Each number is 500 + 25 x the weight over its row's rms, rounded and kept within 0 to 999. Layers, rows and columns count from 0. Numbers have three digits each. The size before them is the row's rms in percent of the matrix's.

# gate: layer 10 MLP gate, 512x192, rms 0.277, rows 127-172, columns 0-95
# up: layer 10 MLP up, 512x192, rms 0.291, rows 127-172, columns 0-95
# down: layer 10 MLP down (transposed), 512x192, rms 0.166, rows 127-172, columns 0-95
gate127 099:499493447457471474536509489512520509473467489509439532487518464501533502529499480476525483484502485504483499531506500492519458500494497493486505509496464488514508531517491458486490470528482470477489536470495544531509504468520515479539425467510499536474550484504522486504457505504536506521
up127 099:461515523484513501524478494488485482497531502569520462513493455502506509492470509521497498481493494481525517551531466497550511510535474502462451491527465493498477482476459544506476451514489499541500512538486494481505462469476510508495516473519473516537512462526512512485503474522488561522
down127 098:430506482499513485553516481479509483514545497573472524502505520474480507486502472538496510511510483473479516486505511483457501464475489481542493492491473497501464491518526478505517446502466515520503514470513548470497464505473525500506479502496479503513504512518501496490478514482522489486
gate128 095:513495483500495476440497543500464520501494516547490502470505496539515481523503504493520544503516513481479515491472485498477493518526479513477514483523516529455489477505454499464560529489483500482507494505473442460492490477529472467539475519478465517557482515502500437482496477496481499489
up128 094:508507481475458505495484537519468481457483498498491501508492510526514473522520509490488499501544526472518517519493474495464507458495487518517486478528498499481499487457490478481522500473485502482521510502479514476524517495485451498507531547484463491505484508503478509464505530564474506439
down128 092:516486517473512521481528491465527475534496470496482518506530507507487509477481528522479536516516528477481429479530468530482507487518484512517521468505512485546533509485509465527521514490453498494500483543542556495461438479507528511503479451481506529500528499517505516496495507509509515536
gate129 099:515494531510500483561442505497509506531459541509553484507501489491499518452569489445515472525568471512501525525525555502513495493488473467488483507523490526529487467460478493511531493479521528506505489558496455506503493502516494527547527508478490484490537519532500565537541455464480518555
up129 102:458512527471512481516438489514506526494544464494506483474493490552456476428519503480457503543516542477515495507504464468471465477540485529432503513524516542423457498479505506509505570479552487515468487482496524517482530482503469525518550476505519470479534510515510528506502483532495464542
down129 100:483511480478498541517476490503529543485454461521485534472503472482530536509546540507489484549476459517508512515549457497489518465506502479511457479508513480507528502486518451475516520476483518462491514475472471574513503482451478458487505488506512478500469498506504462482491547501494520497
gate130 108:531507480494467492524507477542472464490497488512457526498574466528520496523516506516503493546476441502487489530541533475440504500494509549517504496494459514505500524484481484487557537494520497480535542583528477536534480498509487507534486506516507493459457497480521539471496523502518535512
up130 109:450465468465453491537522518486456497508514506481496535464516499547493458514504505462561473479484529516471456497466493507460503472507485461476502458509528533492511492499471493482464509534483491512508483502507505519467513497501494454433484519483491522507495484529529499471497542501535491508
down130 104:494477531468539515549492500478527516502531486476485546516530527502481508506504490457458513490483522508464492521496455494512467524509477464490510483519467472485498464524489537509486458516488531469518491444524504518518520435521486484523516491464474501523460503562485467439470486529474496478
gate131 111:495481487518512496487495535494502498542553517520501514524527501445516488477491548515537506540539485465517509520533509496514516491449500473497529500479507487457499571475490506461464514519505514477493544494507482493510516542502463505497467505519469522470513559533474484479489524498525535482
up131 105:491450529505491540511544487524510500492473510488514479508541512466516509507539470451560543541463528468508479555460497527504482535523450498490480479464480487500527474500501506499455519491476496492515483530501482502497495525541512548518516539488570507489504439465516495545549504505529494511
down131 102:488437560459539483498533491527509497493488468489460516467524529519451515478535512469481527496506496510517493537536490541437497521517481512524505444492532520531511479490474481461497503493511461520497487543513498519529489543478512533546499490482502460491449477517508466477449509458448530490
gate132 100:497511468494513463476547502501500545478500490483439476521518496505512479513493541520500506448544555489486477548493508497535536481482488508524521528460499518515506487489485528494541512491506506499470477496497484506512472469477476528504446477469481433495511503512495503469528544479474487549
up132 100:519463547524498495497517470484443509522511477497493515504502473492493520495544522521499495547486488488487468493444476475486500477489515480510509456520469489568505526498476499506464478516455514506475489573508501529483525518491491431498493493463546477484476482479557564516467485522480504474
down132 101:473494515519478482505508547505487521495545501493493546487507507518474498497479455497503478517493487470440482464467506495494509505485512486516514481536469530472497498448523460537498490570492445497473519532440549541493506495509517515502519449489512478507513535510503525516504515522433495421
gate133 101:495499521508485513508469494476538496509530483482484531517539563536494443490503512515485490509524481481547476517517475512443493519486478488459526491434480543503489502528517495448481545472483494456522530538512493505512530486505466499504544491472498539512498479511526507528446452513453512473
up133 090:515528533470489491501526505506494509486455530483513460498522470516491480485530488480503474508508448518522542482457490521515516501516532520515438483505533532491509492470490466499514500501503530503487434502481495498484470518511471523481482497478506459488479482537485473516533494534489511526
down133 096:517441474495471521521497491522492489458490483535505460518492502463493493494524496531513483496496504487522474511522517533511547504477540493517515467478456489508477516498440503504484520517510579525542518435481513514488550471528512514477520536555531491509456477501508518518443501520520531478
gate134 098:489524503514477527486461470525495491484530490497497476494496506511475472502525515479489494476528484497502474517504493480538524506556540493495461543521518544515521508499529507512490493520497502535483508491504512501526492586484493504471451510526521530525550522504500488488542517497486483532
up134 095:469477537479511514466476497506488473528495465544517494503523506491545464513495488462509403498522475513474509492512475544506514487530515504532493525492503475504494511478515508542532492508494505531508540525505513459504522476469480478489553482501551462490480473500486504470514514503523502496
down134 084:547504482491472495520565495534499538515505498503504515469519484489479507526521529543554536552477510509526517463468525503481494482527469499511502505512513488506509485465502451455527501494466500474498509612531526553513479480494517515495451518523496526524474510489503470524504492515472549545
gate135 106:511467452524497475523496521512476497474503501488469458520514511490449531513517466456494480503499469505474472479549474507499474532484527515470508488511541571484509496526536491510521471512536480499458504492514515455483484497495540448524480519491506521477518508468461506489510534487516536532
up135 099:505479508456547522499463527524513508504505474481544494512468472500474534529474493542482509491495497486486517458523537538480482506545507468506497468505466542504511530534454533536502488525467508506517464487489540485526508503537509452478498511499510528502486528485504496459477502475512478509
down135 099:473491503486481467496547512567482539469510485485471534469477492502514455498547500507479485493511535526511512500492479492485491486505489524508530506507511524489485494542487430516516461519484512470473543488456526507494482509435522454471497522476510459546530489477454505493500439449538485453
gate136 105:482492495502505497442496487464479493471498479501478520543503519532520541499500495508534484455475445555540483503488533483513554543527511481443530517490514552516526500463474485518466497493503504478473464498475436493510515540551504527501539521515469499460548521493504462467515500551450523486
up136 103:507500555494521518438526490483470537514541484512467484456503511497534524524505479499447490485488516474506499507521475530477538481493502453507496465500487499509503483509487479511467468500458501536499524540462530540504503529507547562500480517489472523487492489514537507559553499505476507494
down136 105:516510514488533487475535534519464516514443494529506473460544472500506483474482508469487518496498535468524540522472503537491544470464504480450492520447511505492535508508533483534519496449499517514519500515503483522505483544501522498533501500480502503491526526503498483524531475474503493526
gate137 105:483508491545505539508508503486482509522493515525511525511548469463513497492519520501521472448516477510483519489492447456471477491514496505539558504508475509510509527487492493501517514510472516478433490521508484478464514513463528516489478467485534497497531485518465505509514494510484507496
up137 098:552505506481490501486516522522502530524494490503491525480482492541479484506538548512449539529531481518494493518504550474500518519517503531507500484473472461522492501466503512482472515495538452515516536495544479482507457550496435485496511509494434476480493504477514526485488507511492489465
down137 096:531505472490517537505499489521482534460513530517487474513472515505475462511444485508522490523544516521467508488527552475478458508510502509491517500474529471523498496493562486469499500484542505505539476553485498507524527522538455492521467542548509496501480505478508500499464521524534497535
gate138 097:514472521457513477474516462501510504520491494512461514506515495500511534483494496548473486526515485525528473554506497482519484527477515483543476523497526484496496500494502540506514491507477538479534514502462478475505517542491464518527496550482491475546523525454476422495505534522468498521
up138 105:489452517441499516498498485511447497528525517517480489472498476438492517495516494553520507512536537487544518506515498468493530455533503508504513477502456483509529536521504467489524500514508524511519505501497499504533528506475509481428454519535467501490552517489509509476485514535459506497
down138 102:548487483545489501496503516462461499494477507467504465474501431489491487535525491469468510534519518468495490502515501486484473495490541470508476531508494476489503522504477495497517515501544501503497479470512480451509495503463493503468492487480533525485526519463491435513486496476499494481
gate139 095:546526561531453511463530472511503512491531534484522477519475537503539541485492521492503473479500503476481496491482493490486461511491485472514496533485463505539519505528497517502508497520477449517518487545525530514502482514446504497468510469517525476493498525483453496534460492504513517507
up139 095:487516488479515522493525498479524505506478489502481496521515441545451456521533486526555448544526508484518484498466486480500526461472503528443520509491514460503541487495514518493503483490523537469459503505479472508477472518519522538523479521461466491490483486498458506536542506505497492509
down139 099:535478516490490483500510493523463515504507521540476507509533434476479502475478514485497563504516492500535487517518502499470519473547465466517517483500510515482492481501465522527535491511524533493519507499471527510488487469488466506507491501522475472488503506473532520460521515512517462527
gate140 114:497531514504508479501518515544523478508500498522476499466450505479535527494461471481504538483509490499544443458473518494450500463513441487503480542502468523519484502522488530505482529512477505494506518513493524509485496454538459495498497533509484500511444499511504477491475481521546521472
up140 113:531488491530511485513543494567502457512470519526520527520500525477545470498515497497521462503499507464498515483510475507539477506495453470484430498498484459465486509502516480490484500492492527536502507530484454531449527525494493518509491561488512441505510494497493489514427475475539481516
down140 119:506469495475543519493509496540495515486528495510482495514489472505495525516500459533505491477473552487444540501539518506488518502521486522511450445460513512453553500501479513455500512480486490491548477476513518456502494521540505462502551495427525483506460466478507508507535500507497492516
gate141 098:494463504508521509480519539502536501536511505533474530495484509561508518507446484481522484489544496486498512518455454520492493495474534522586532470513488499454479468517490583498495529458523521524531537539508490501491490475490508496553514526508483522483510545509490518464479549501476544512
up141 105:465450491522501507462517480543506499546532478495510479512510511511488490449467514503554523475514519523482495509493511464450507552488544479525505469519500518509470496534466535509485460489498541494530482520490469470536518492509546547497475463514514533530460477495503516502529487516460488519
down141 105:470527523495544521485501498516527512474532456531514505457504538462464496492452495495467521534509496525510549510495482505486511463475534495502477482478545485507462505493546511511523542489526456519509495473468431517489493487524519480509500461533517551511502479503533487492528508553518494485
gate142 099:480530516509500489516526498467449510483511537475503505507529503535448492536472486500500522527526510568511496492521471524534530483528499479500545528497506491534543499490503522516492479480513540483505518521452509514487491477466502525486525452482493513514526505472495510504489513541495498554
up142 100:504501518500526478467488466535443499509539455523468494507465488514494532478546487488523507558467502508487467526552524509440508528512504522487501474458485503520524484462451478497452524445522501524507519441526470494510520503511475504483475498468493504513476501504498479520468524491533532520
down142 098:525503489545543504481463511495538483491515496530514488464509518518474471537490509518520546519493535530475522493516465499505502518534474545520502486485481505454535496497490487484486507479489456507524539471467508464542478493538498518464476478506463487530486478466513528452522499510455499494
gate143 099:511514523492522444472489547499458517442511498503485466521493483525498510464495489512489461512496464476501492465497527515478478479511501533542497516513499479460502444477493451496533540484513494522492481507446518502521495495522475523444491539484506545466494505466515495473538490499516509519
up143 107:493524550461450509513538451528543476545503466447506460476480540496488495489513482480505463512468482485461488505510473501545543511520545494490544510480547481509476520516510479553506535457478479506523509495504525529487541511494488504505519507505477487500477523507507478535461470524518492511
down143 100:526506525490501519516487486484538479489455490518551508495516529502508521489481494491501509486494513502489481525502540497482534520510474568504474503502521505504487525511488514530539484530500485517512510414504491500463492523468486509495490495473485484505514493523504519513546482548507487485
gate144 095:506526494506495486501509508573527516514517507554490452508499477527460550501507498529477568456548486473475491516476452510561501488476479547520500513507549506497517471513493493487512480504547480514455492502500520513465498528529469523511486507509505528494519469521482457455515527553521491516
up144 098:513490486514498498515491508492521521531483507480501488488491492480469498499483510548487505500516520502514558436497501444489505500498426489489498493480537484492488469512457505499503557500522528492573509470467478522539530457489494467476486457508513482507521487472520485521561512470523474543
down144 101:536490491529550531482511500468485508504462531449493509486542560498496493463495499503479506517470492464523489489466507496498542501468519512431515532560504529513476499457490500528489518481522497485470474490490527510562500513522503555483481498516451499491461474463462498495448518443532543519
gate145 115:530525467515422476521489492543528518506491531495529497496511482474483544503481514500532536519465512536519484486515535489506463487499441516493493494522492503541489517508487475463508540497462512528516475544513484542513515517517507530502439518523472527506528515486473471547505498501506518479
up145 115:496509530480555522497484526489484512476502489475503483539510471507478519518520488489451494497517499522486487529468491564526540470540503467504526520487484473523454542513490491533462480504518512472458516440485498531483487531469537525510480527517521464466442489501513522512488508520514486508
down145 096:451498457504489495481502474478425502499503469533465475509513508492528473485509458491522470483514479503480481452520496483526494518468538463521470498537517523476525521548513506555500512522510494509512495514473480454505516534500508446505499472506485474557534511511473503478537452512525508471
gate146 102:523512488493475501490481492513534448513494501489536539494560457443510456492521535534500509476473462504524476517466521519512474495507523519488470523501512479520530509512507507467482519485531444498480498476530521516498507525491480545490492512488507530465443503519441527496535512477487490488
up146 101:487476512492526482472522526511506468518479492504491470514467538480513523510507519474477421491512505473508463474523513495476442517477528492518480481520480568518528490500494490523473503528513493502478543524480501499470453472512495532538473523549470431520466495479538500485501484507513542517
down146 103:436467550489504502553483507473531531502486486495525497548478550523498441521508474522488475507538473521534471495523524467491476527493502500478527504507491547474523492500491505514467468508497511478498522516481518488486496500466491523511486536502492490476492550464484495492474481479510505469
gate147 103:479461467500478486492475514480508459528495526528535520499500470532512553512494518519517471509514503528536521521532501519510479503503493456503509451487500486509523493480483534466521498496499494504533521514480527512470532528448467479471543464484499538506494503553519472488532497527518498502
up147 097:502524492442483519534509494462490500497507474493454478509490523508482496510472494493471503519518520485465494466530491543508460515538513507486511525503529504454478497481478489506474537532516463495461500528500524497489567540472511499426527484501479530497497514504539479488470521503504545451
down147 097:487460464520484463450517512483498473494502493481499451441514475516509526520492482500525512483494504523511513494523473513506526498495490525516464480468531485545545523506477474454526474493522486494524508482461460460487487497501528537482523497483518529492497457512458463480523546504519499523
gate148 103:528517483502506486509483486500451468530513508520476539462500469465550540520469537517500505524465476561471452465523504505472437493507519534536530505522479508532488512502477546501476494494461518495519523553522527493474514488463515553490485518493521486500504488527463480497564534477471459490
up148 102:483512485538499463513526488542466493534504524550532537500467465543490540512493499505505514523430524493509515492526460516542506515466547508480537506500473482531477557474488528525478502518440526531512475493458512506555519518543491487498514513492539530531497476521514560512492537488465470478
down148 107:498512482482454514511497463478472541493441524548514488474523522473446529481535530478451503490486516484504515495525483535510519464506513484484512467516453510464516501505463458524493486498538475520486489523499499524525522509470487507479508494518555493502506513509491489479491475515523484484
gate149 099:489523533508517485468448529459461488507511560500492486532501521535458492541484494527503486498466444517478496477495483481488492523510496474479561537478477481485502538498466532506518463515479526522501491522465462495505500513544501487520471501487515542493467527484523497487501486465533487476
up149 098:480487537486516536517509502501478458509539555525483464484506505522511490533496489539504451481479451525510477484513498527482514539547481501494518523490507472506460551486424506484519474495493566507500457498474511486520509525535515495523508490493480540515467538490470504485484507464535508497
down149 102:494534514536509500496483480483513446510523520482486491455446489521489492535506498502529474515544487530463463501512473506499509513493500488516482494509503465488539493512477458513509481510517479460490519536459519490483512498543513495516484524506505508467492514514487529463486523457502492522
gate150 109:540522484489454535508474532486473499524470482533489486507493515464489461497476502501533525491496478492535452510468502508494515491522513509498507469492520542480480526455460482516468448513461500488483506502513517516504516488514489487490491493514486476536502514503492487441459524540497504485
up150 110:489536494533482495510489517501528504505545472520497495500525494494566489478490495490504527513546505479486519515527525516496481487491531496468478478549481486468514459484526522463543500511557496542485512561522535511498507480492465438479489485452520537525456471501487490510523515548462513510
down150 107:498470489472559494517520522519522501545481502493518508489483475504525500516492469498487505511504544505480480519534480470444520488463492499503488481467483523463508519528504514493518511468497504483520500518530505464533510511459483502469531503508498478450489487498510477531466521510544477481
gate151 099:494500477509502511491486487508453520543540497468507509471503494509460467495478532474491498502501526525472418513501519514537466535520513470461509518446465503506514494509536470510521523470483530513541469519485528544519501496561553499494528496482439494476495482515487533475502502486449472472
up151 100:488511523511545486524523479473467484499487495522471498427469491558508496461490479492492457514453502524526516518548493518507488492474471526481524514521503495509455540533503512482504521531490473509484519501498523490502425489569515499516517499533498498426491508518495483461536554515503570493
down151 103:494475472517500491505539490517495501537484520511464453519549519494496510485434471549485471486513506528505535491507530521496484543528494505511513476469512528480437514481532498502508523514486516486527523459513530511521473519485461510537516513517485474529522555464518568476504490497580506523
gate152 097:465522519523456510510523471529471526511525465526493522501531507552512495514477505503512492473516524476477496512521511484547476532496468525508499499485502477564483529520497489489547494488481512497516511490524527546473545519510554495498529471485533504509499503466508498480507489479525534464
up152 098:480548513466482524538510498505506542491474470524474515547520478514520483472512470511452492559510490471526495502518478463455491523512458512523480521512519522500515470478441496531458522506483468482505472496463467419511465449514510491459529499518489528472479516501479494491471510492488493468
down152 100:485488513460491545482491528481520500462524501516552492504479506441492468509459524516510515471544514512496502485456484527528481469472530558466532502505534520488495487526503534472458498457494471510537479525560510472499463510510492502495501503472506503496473502460495544519512470520515477481
gate153 106:511497497517504457530523530511558477510501471495496483547544505500542478475447451466488524511498496510527505499467497475463435498500516458544474503493513498544533447499465520480484531474513482520494483527490507498515504506532498529501473500489468506524516491460496507508522518501475475464
up153 107:527506503492510519509496497507553485470527521438471476512451484515509500495499497546502488545489499486521455500520480475502514451493493541503477556490524459438508517516476517533502498486478515483532505493497520472531543536464492537504506531490521525491513486445480466492471540475470505485
down153 105:500477542516549479464486524524500513520530484548507535504517526497529521489508541491501488542498464473498529440474546467483489501509552469511488504467517467524503542501471527525515495501462501516509490462536512505506490515494461535490496501480517487483513512473485510561474498447444489510
gate154 110:495503496504501486469489462499525503469535497434502479519485465484501512450480445483457486495511509483516521478491520548500531496478480518490508506486524505540525528465499511511497521504471517501519471494519499505489534459498520522492492510497530531450483480536554470512488529506498545460
up154 105:523509459538474519482509481507469514463449505487478507519464497502499532495473499503487523480483547521449520485487512497468495517511507460536534507472529522518536542520473512562550483480502529527479497491516486477515550455520494487502483490498512490443514476521502528483521493491521510492
down154 110:483524530520487507516479453508547506535509486476521482515502504479516534532500529460496541500496444509510456525512505496526463479473508517488538530507478521453464509490509472460456424473489450556505508549531500539489510498460469540507462514502519465510508499509512487526536511461514468511
gate155 099:510493520470514457497501494502521505527524501504487510523516507486457470538516462526494473514523476522489503536502516525539529522529486496507521525520541470508493515446466490500494510490485508478533511525545515496526551505486517516530502512439492519477515484524511475449499456514506514486
up155 102:480485553480513561485520496509468485461564524445522520500511493487515492525524484501494523459526500481537515527510474504483448488460492516533505478508469475513517498525480495504482482488490518465542494531494502494484539553510524479484488540497474487519494562507537468521494511459518495515
down155 100:475487464491531505479472505460512472486498503505489540523505470509515472498465500489529484488523498543518491495484492520464454516503496509584516492515532493498518520543525480463571537476521527502511513503480520491503512481523531499539543481431523458471523487519490530520494507523507503469
gate156 100:520475507488483511476492508557515518504485490471472434484497471493468524503534475522516513510515502513491487472505481488500521499446494467501503501496461534501474476543553500476532499493487494519504531535492508509488496473535504473481454520527457525518483527489503529479500525502484495473
up156 107:551497545496513527505501456476497484479525472509530530514511480514543505495515464460480499493484475489561519511464469488487483495526519529534495551516486501505530484443518477501448528505469529518498474496502501514508495509510531511485519479493491540512495466499489453515481474501519484514
down156 105:512466509480517513516472457542495503541516443524471485489527494515443524529502489475482476484481518472499488521506451547517512461469483520475513508494474516503485501479538522517475493496520481477487519435496559521492537491469534504444504497500494481463503540513470515509508514483483513492
gate157 099:505527491460494483534496507506516490513495489454508442519526509504505541525440529487462534501497472517528513513510517532520530463501479476490513501479532481478493523504525526513482501507468546511465520522477491475504520534531483512499523501519410530462484533540480525505481501488517472481
up157 094:544517520468490556524522487517489490518479529496502538510490545519565496525460503552486497512502491491440512554537513469538496521508480492538525490515464485492524542467514557489506515465504500492491480514490480499495512486470492500481493477482523553491533471516481560504473500492520469483
down157 098:464520509495525521536508540518512504491467505498494498490491548510500490530453503486542526466513557480537514507442543508503523514482481548489474484493501501516501471494476469483500511523430514523582521470510530488517481526518470479525506506533486493518494545522500491537481469514544503464
gate158 108:480507457531532504507459521496502513543482511515519512493505494492508475470493474485479492483487500497494452517465464503470537494490552499490515499476454463514485472529492445470511502490487550529469527525515500529515521501508495518529482467499487482506523535529492523507511495514496480478
up158 105:512486524481487506456514504487500499509537485470482496523501536502502532520461521496529469493467520519544516507544505520506483505480499474498441506530536503526504521497503539500513540515531476543496522520536507463478486478498481496530489527510497491490463469419519459498514534488467505552
down158 104:538508488455522512503483539489489502508495478547462532503510509552507529525508496519496480460474521478503505520534535509506501519539473520483463486502499514488486510477526480474525523523519464498504496518504500489542469531511522464531521507513479515515475458453509455531538503482515555529
gate159 107:489493483529552505489495487500495488462487518502514518508542535519488466505486529471533519466538477482484491521479476490480525533536494476483538505583486509493541502512481508502536487516532500499499496478520475512464451486510489518484465478508493496513493471485506472560490529526516480538
up159 105:495458495472521486518500492525490442510510537517506471479472500529491503517495526503454533494480463512490552514497509493518542452506507498493484498509430509532479475478532497502470472478533522494480486527538528503483521496476529554466509512490531510476492472532507547454545478508550504480
down159 106:453486506518528504500488514537468530519503490532505520482504512547490485518477497492506489489523478514465487516514467507509515547453527520502491513480469520509507548482512479522482517457521502469499460524540510512451548515550457502498473510496453531530493485515473515499517527509519481521
gate160 102:474460501534530528547477497482488510518528520500468438502512481491541532547575504514504504447494528515526533480546516453494489508493525489513526513524491493477451511511492479493480484506519468505530491511496473513487506497509483488482496520506525546463500481481526492464500517525522484528
up160 109:462526483511534510500450471504516506515495478554510431543464496474506491528464485507494525502518506512504468500498477500502506519525475508497514498548552468509512475506478530536509496537525568497488483509457534535571475461491483529475511482517545473448485510534495503512468551494493471487
down160 106:494529452507527517522464532493498491525537495534519527467519474500541504490539485473476519512526507515526497530448480503437478511509530490501519461476528455506505511524475548525499504550559540483475536512473539496477495517516498506490510487500538511461507500479521458518478539467450503494
gate161 086:504482487523513504489454510515519564500491500480445483487465499504500447499501558495500511518493462546505488476504501516498513530485502512509514489477509550537469508519468459482534493505500446506517447526507534480493508484493521498477558497517501529499521480514458492493475531530505465494
up161 085:482484531463498495500470485477471503490531496518485540518486503461501493498506506511530528503457506497446503532519491487491499494524447533563473492494516499499560471518534477498505526477499493465521506460540526470540538519482466448498518535480462498502490503524511462472531494513499447508
down161 096:522503519525478467514499505470503417497476447525499486541514490536498515503516506492484506480532477490531475465532506495489521472507518490462501523489516496495486511492489509490486530497542530489486511485515476509500482489521524495481473503448494514540460523456516513519511437475518505501
gate162 101:527520520494510462510468508508495472456506490513474503499475495545472506508526503512496539470551461498503471479505499464456483502518477432494466470494461480499520497451506500500497544538498502536479451529531451513478549478486509469481493542545542537518480462504542471511501487467488450484
up162 098:452493555495485444522464525491509520540492489454535554517518467464509433465462498511481504521505518512516539463496516543505495472492482480526550454492521481472490497463480510521451487528514503468545523452558530474516477523522468510502511544474484489505523504509485505492529540525484500510
down162 100:496528511478511501514488521471476519490441493518518486476533548477524480508510472511526535478482528460497543501510511513501494542512512472512505520505484479470481483475505560528507463502540537463514512491480494534473477486484509534503499446522501488527481517515456485498459505526499569524
gate163 096:524498555495483519486513498510498502456482491536476532466510471513514519510507451501492527512496432480493538497507454442459476507545493516508468515516526510515459516508532449478514502500501465523559572511482513467507505532492453515488516508497491481495494502494524483495484473554526511505
up163 100:492497474498529486506530506493516499539494493507486471502465529479533454506500503504503518474525491514511467475521497495516502445484526480488498466478495513482469478472517497521478505515515457457493542507497494417500480453522512507507529480487476484531501500501468495491476487522524504490
down163 097:468519490456497461512499522554515547481528508506490486465492504462491504530478504488537519535478540515503526509472509542517526455470509514537504532455550522481540535449505508506536479544500501460511528462494498514528483521486466485490489530502489523500496493519496478490496517526460485477
gate164 100:513493536515478466479510517482502547503477529467466496541457489497542487495520498541517539463483489511502512509515482499502512509500478439477449538488549513503510548485513493497483492506501510482503459486491505484551522512451544466472448466508473488512481463488515484485512517509497474473
up164 114:517501486497520485521478490486484547516515533523491490477540493508535489508451506522490469517473520497468461505460506494503527521522478541507499509528484464489518484558492532497482506496485485493426484491496484507531519514477538535483487467505525495506503525515499516473514506490491527524
down164 106:519495497468561475469512507465533514498433521486502522527553509504532425521519484508531490499520514447448501456477532479503526511506506467509489504511467501482500505501506510483510467496484544496488481483508480516503458488530524512520468440490503473503506501498520511497470541517503542496
gate165 099:491511508483501486485497507492519483484531523472467490462519516482508468506504446499500473533461484472517448512430471519492527511501535486489467509507505477479477492550526512500512513486510508500552528458486502527508478443512505501472525480513502489514467482504510491448456515515514469459
up165 095:516514474506510495467522479521525508502506485506520523518470520470490477445456491463488554458496517502502484498505498479535506535473501495525503470490535533515520490544480546491457498521527518520560478490499470503537500480485549473505490491526495480519471473532525469510518502503535496507
down165 098:485509511493493542451534505477478515528511505476501485471535472501466492499537453506448524546523493563524483517475532526467538504480473500522512458498474451511503509480543455510489537511531512493492523462507479491495515466540493502493505519521473546514454505497506462519461497519508505521
gate166 101:491478533514521500492523474514508489547497463490453521512501491519541444464504469463515485487514494536502508483525492569521477493471498533505514515512502519515506506499480487500478514466493473510524525446499492477521521478538491488479485456510543469530525495445493459505499470521513496471
up166 101:492483503517511481524474529508462482484473517514501519496507511475523460515520462448479493511488506474535496543492543495503560504544496513503498507482487445482457512497496510555503505472471527486518492487539533491455456488514527510514533496454487509528508496503476482511489547533508536511
down166 102:487509554550515505513494492517486498457509501502522466469456554489536517525501519491507506554467535472530471495499518444478508451472514481485485484519439508501503438477535508519509481490509521497529496496508476550507492527504481507507491489560520555511481499540492481497513502520504504527
gate167 098:552468537485534513492496558515456540547493514489454507476473482520487493494524488443446483474489517497471471535470441484493496504511474520480470558503515502473504522468546515540488507506489498477501440512491471495562492482467488534483494510473478516520489489508567488494511510458477478479
up167 100:502518471476481541517510513488480507536419513531479483536494514494487509469512484451540476491537471495517521531477494520516521539501533494484520499538480482465512488463521497496508522507435467511491459504432515491507488467499475510515515473490519494558487495497493522473520523475514501475
down167 102:480508512458534503502444474503478539520518537497525466506500457502518494458499483542499462504480499531534494480496473542487494508519518501498499495495533536443470484512487506542488480471514507530467456445485484496461517492460518498532511489492512485485550516512518483540524516501477487499
gate168 097:489521515548482527473489460502487505529438467528469450505551495499489508504483493523491475535514448505508503521522507508496499523502459501493487520530538542500499516476505458469484487534486487489478511515488537529561498511556478524535501464529523519484521492488477488523457506472464488502
up168 092:542488500498512502485517518468496474495529517520503469475523486489474456521502491518439502515487514502526518521500469469482495412521493511529465513501465479537504509482533486452502448517495489476485536453501532541510536505531455527528483482509507527500509538491499509479487530474447502488
down168 094:531558509503520545508513498509485525478503496490475527470505481476475510523517517481516488520471504497481500482484515524474491447516498494507464507507529475499502489495499500479511482483546496505497493416464513522516477456530490476512457513522533492499492492552558529504457548478472476482
gate169 100:502509496487509525499476485514445530503535507526454479500543470479457516482475493492555517481472485538468490492496475487495520539509537598503512500466501514558481487492495449493478534512523513530509510488534507500504489467502487562476498504499470500541487492487451510543483498515531467462
up169 097:502458536468462453506507493503507461465485461454494478501524470488499499495515478501508509451497495505484505546536470525462521479543536547509456543509485483498459498494491517456487478511490493529509495428543527469505475482463500519490507482450539517471525515505490469509501416490495466495
down169 098:488469507486476507476512526448481489528500518504510512505510471473506518519480546525527481439493499466516507495491503476476540463480488514523515460495485544532493506525485527502545503510497514523503481443472496483455503467480537520459461493498477519527519476553463512483532462519498516509
gate170 095:494473490476534506488513456516464503522516509505514473477529466460517513518453501517510488530503500519478473519515477470490481531508489495523475488480501535508440496447561473488496519561518570503485490527491477495538524533490514539479541502551502513506492502493520490531527520505479514486
up170 103:523500491526512457503519475541535530478489510505468497462461503452539542498484516482462507537499476535462514521521527537540493485495549484491524475479501512517462512477513457480507472550489554501478528518478523499489505517528514486490553503503489510505503486483500485492508526506514486521
down170 099:480447478533483474480523507566559531509503509516496511514512513504499479521471476503503458515504531531440531495470509484510493469490502478531470501498426511522481475484497469466494512519484517566496489516488522542509510464525566483493506522496557515525485520497525490504539509533467481519
gate171 103:468457455493502506475498471496482494538488473522498565487505531517544490512499480508492496491538494595517496502491516483504514488516470480527536486486537529508483548510461495478532475499495520517542524475508457511488506488472481524526512505550529523521499467447524497491495464454530468484
up171 097:479495502469512457521534487502487490493505518504526463508449515427498515483460479539518511505494517459477485525500533509485454539505502532493478483534486490441536498530493485514463480487534485494452505470502492516473558466487493489483509501472525492476550549518489528519511512537483498470
down171 103:467463516540480554516473467521498481488528515554480550490493522526484518516498441499483517470509500525473541510486485520522514481558504507464522509467512517492520532490489502497488476523504488496493535472490536518491509495474495487491482489460474467487518500470511443529517475511518513535
gate172 101:508511496462493533548504506513498442519502516522512505492524515520476517472493514518499462479563469518470465450530501537500500482558489497486507462500471485541470484474481474473460500487529482506519531529519498502492472505486526478510477497528508495456462492484463475485453482461499495518
up172 099:511503510498480470482540509478493449496492470493485504457522525497479518487501489458485496467489491491533507450490473471538516477506495492462524457490524543510500514533490502515470471523520511451487515546475489514524523493479469458441520496503516487485460512497499488505459480481551527497
down172 103:460494520533507449493454493463506487505468497500457485500482529480538487522519559495526498491497499491488507522472502500472481518494474516484493474454553516522521534482460548483473535578471489505480558515499492466521489520499472515505533500541528510470471487484474506524513533556480470474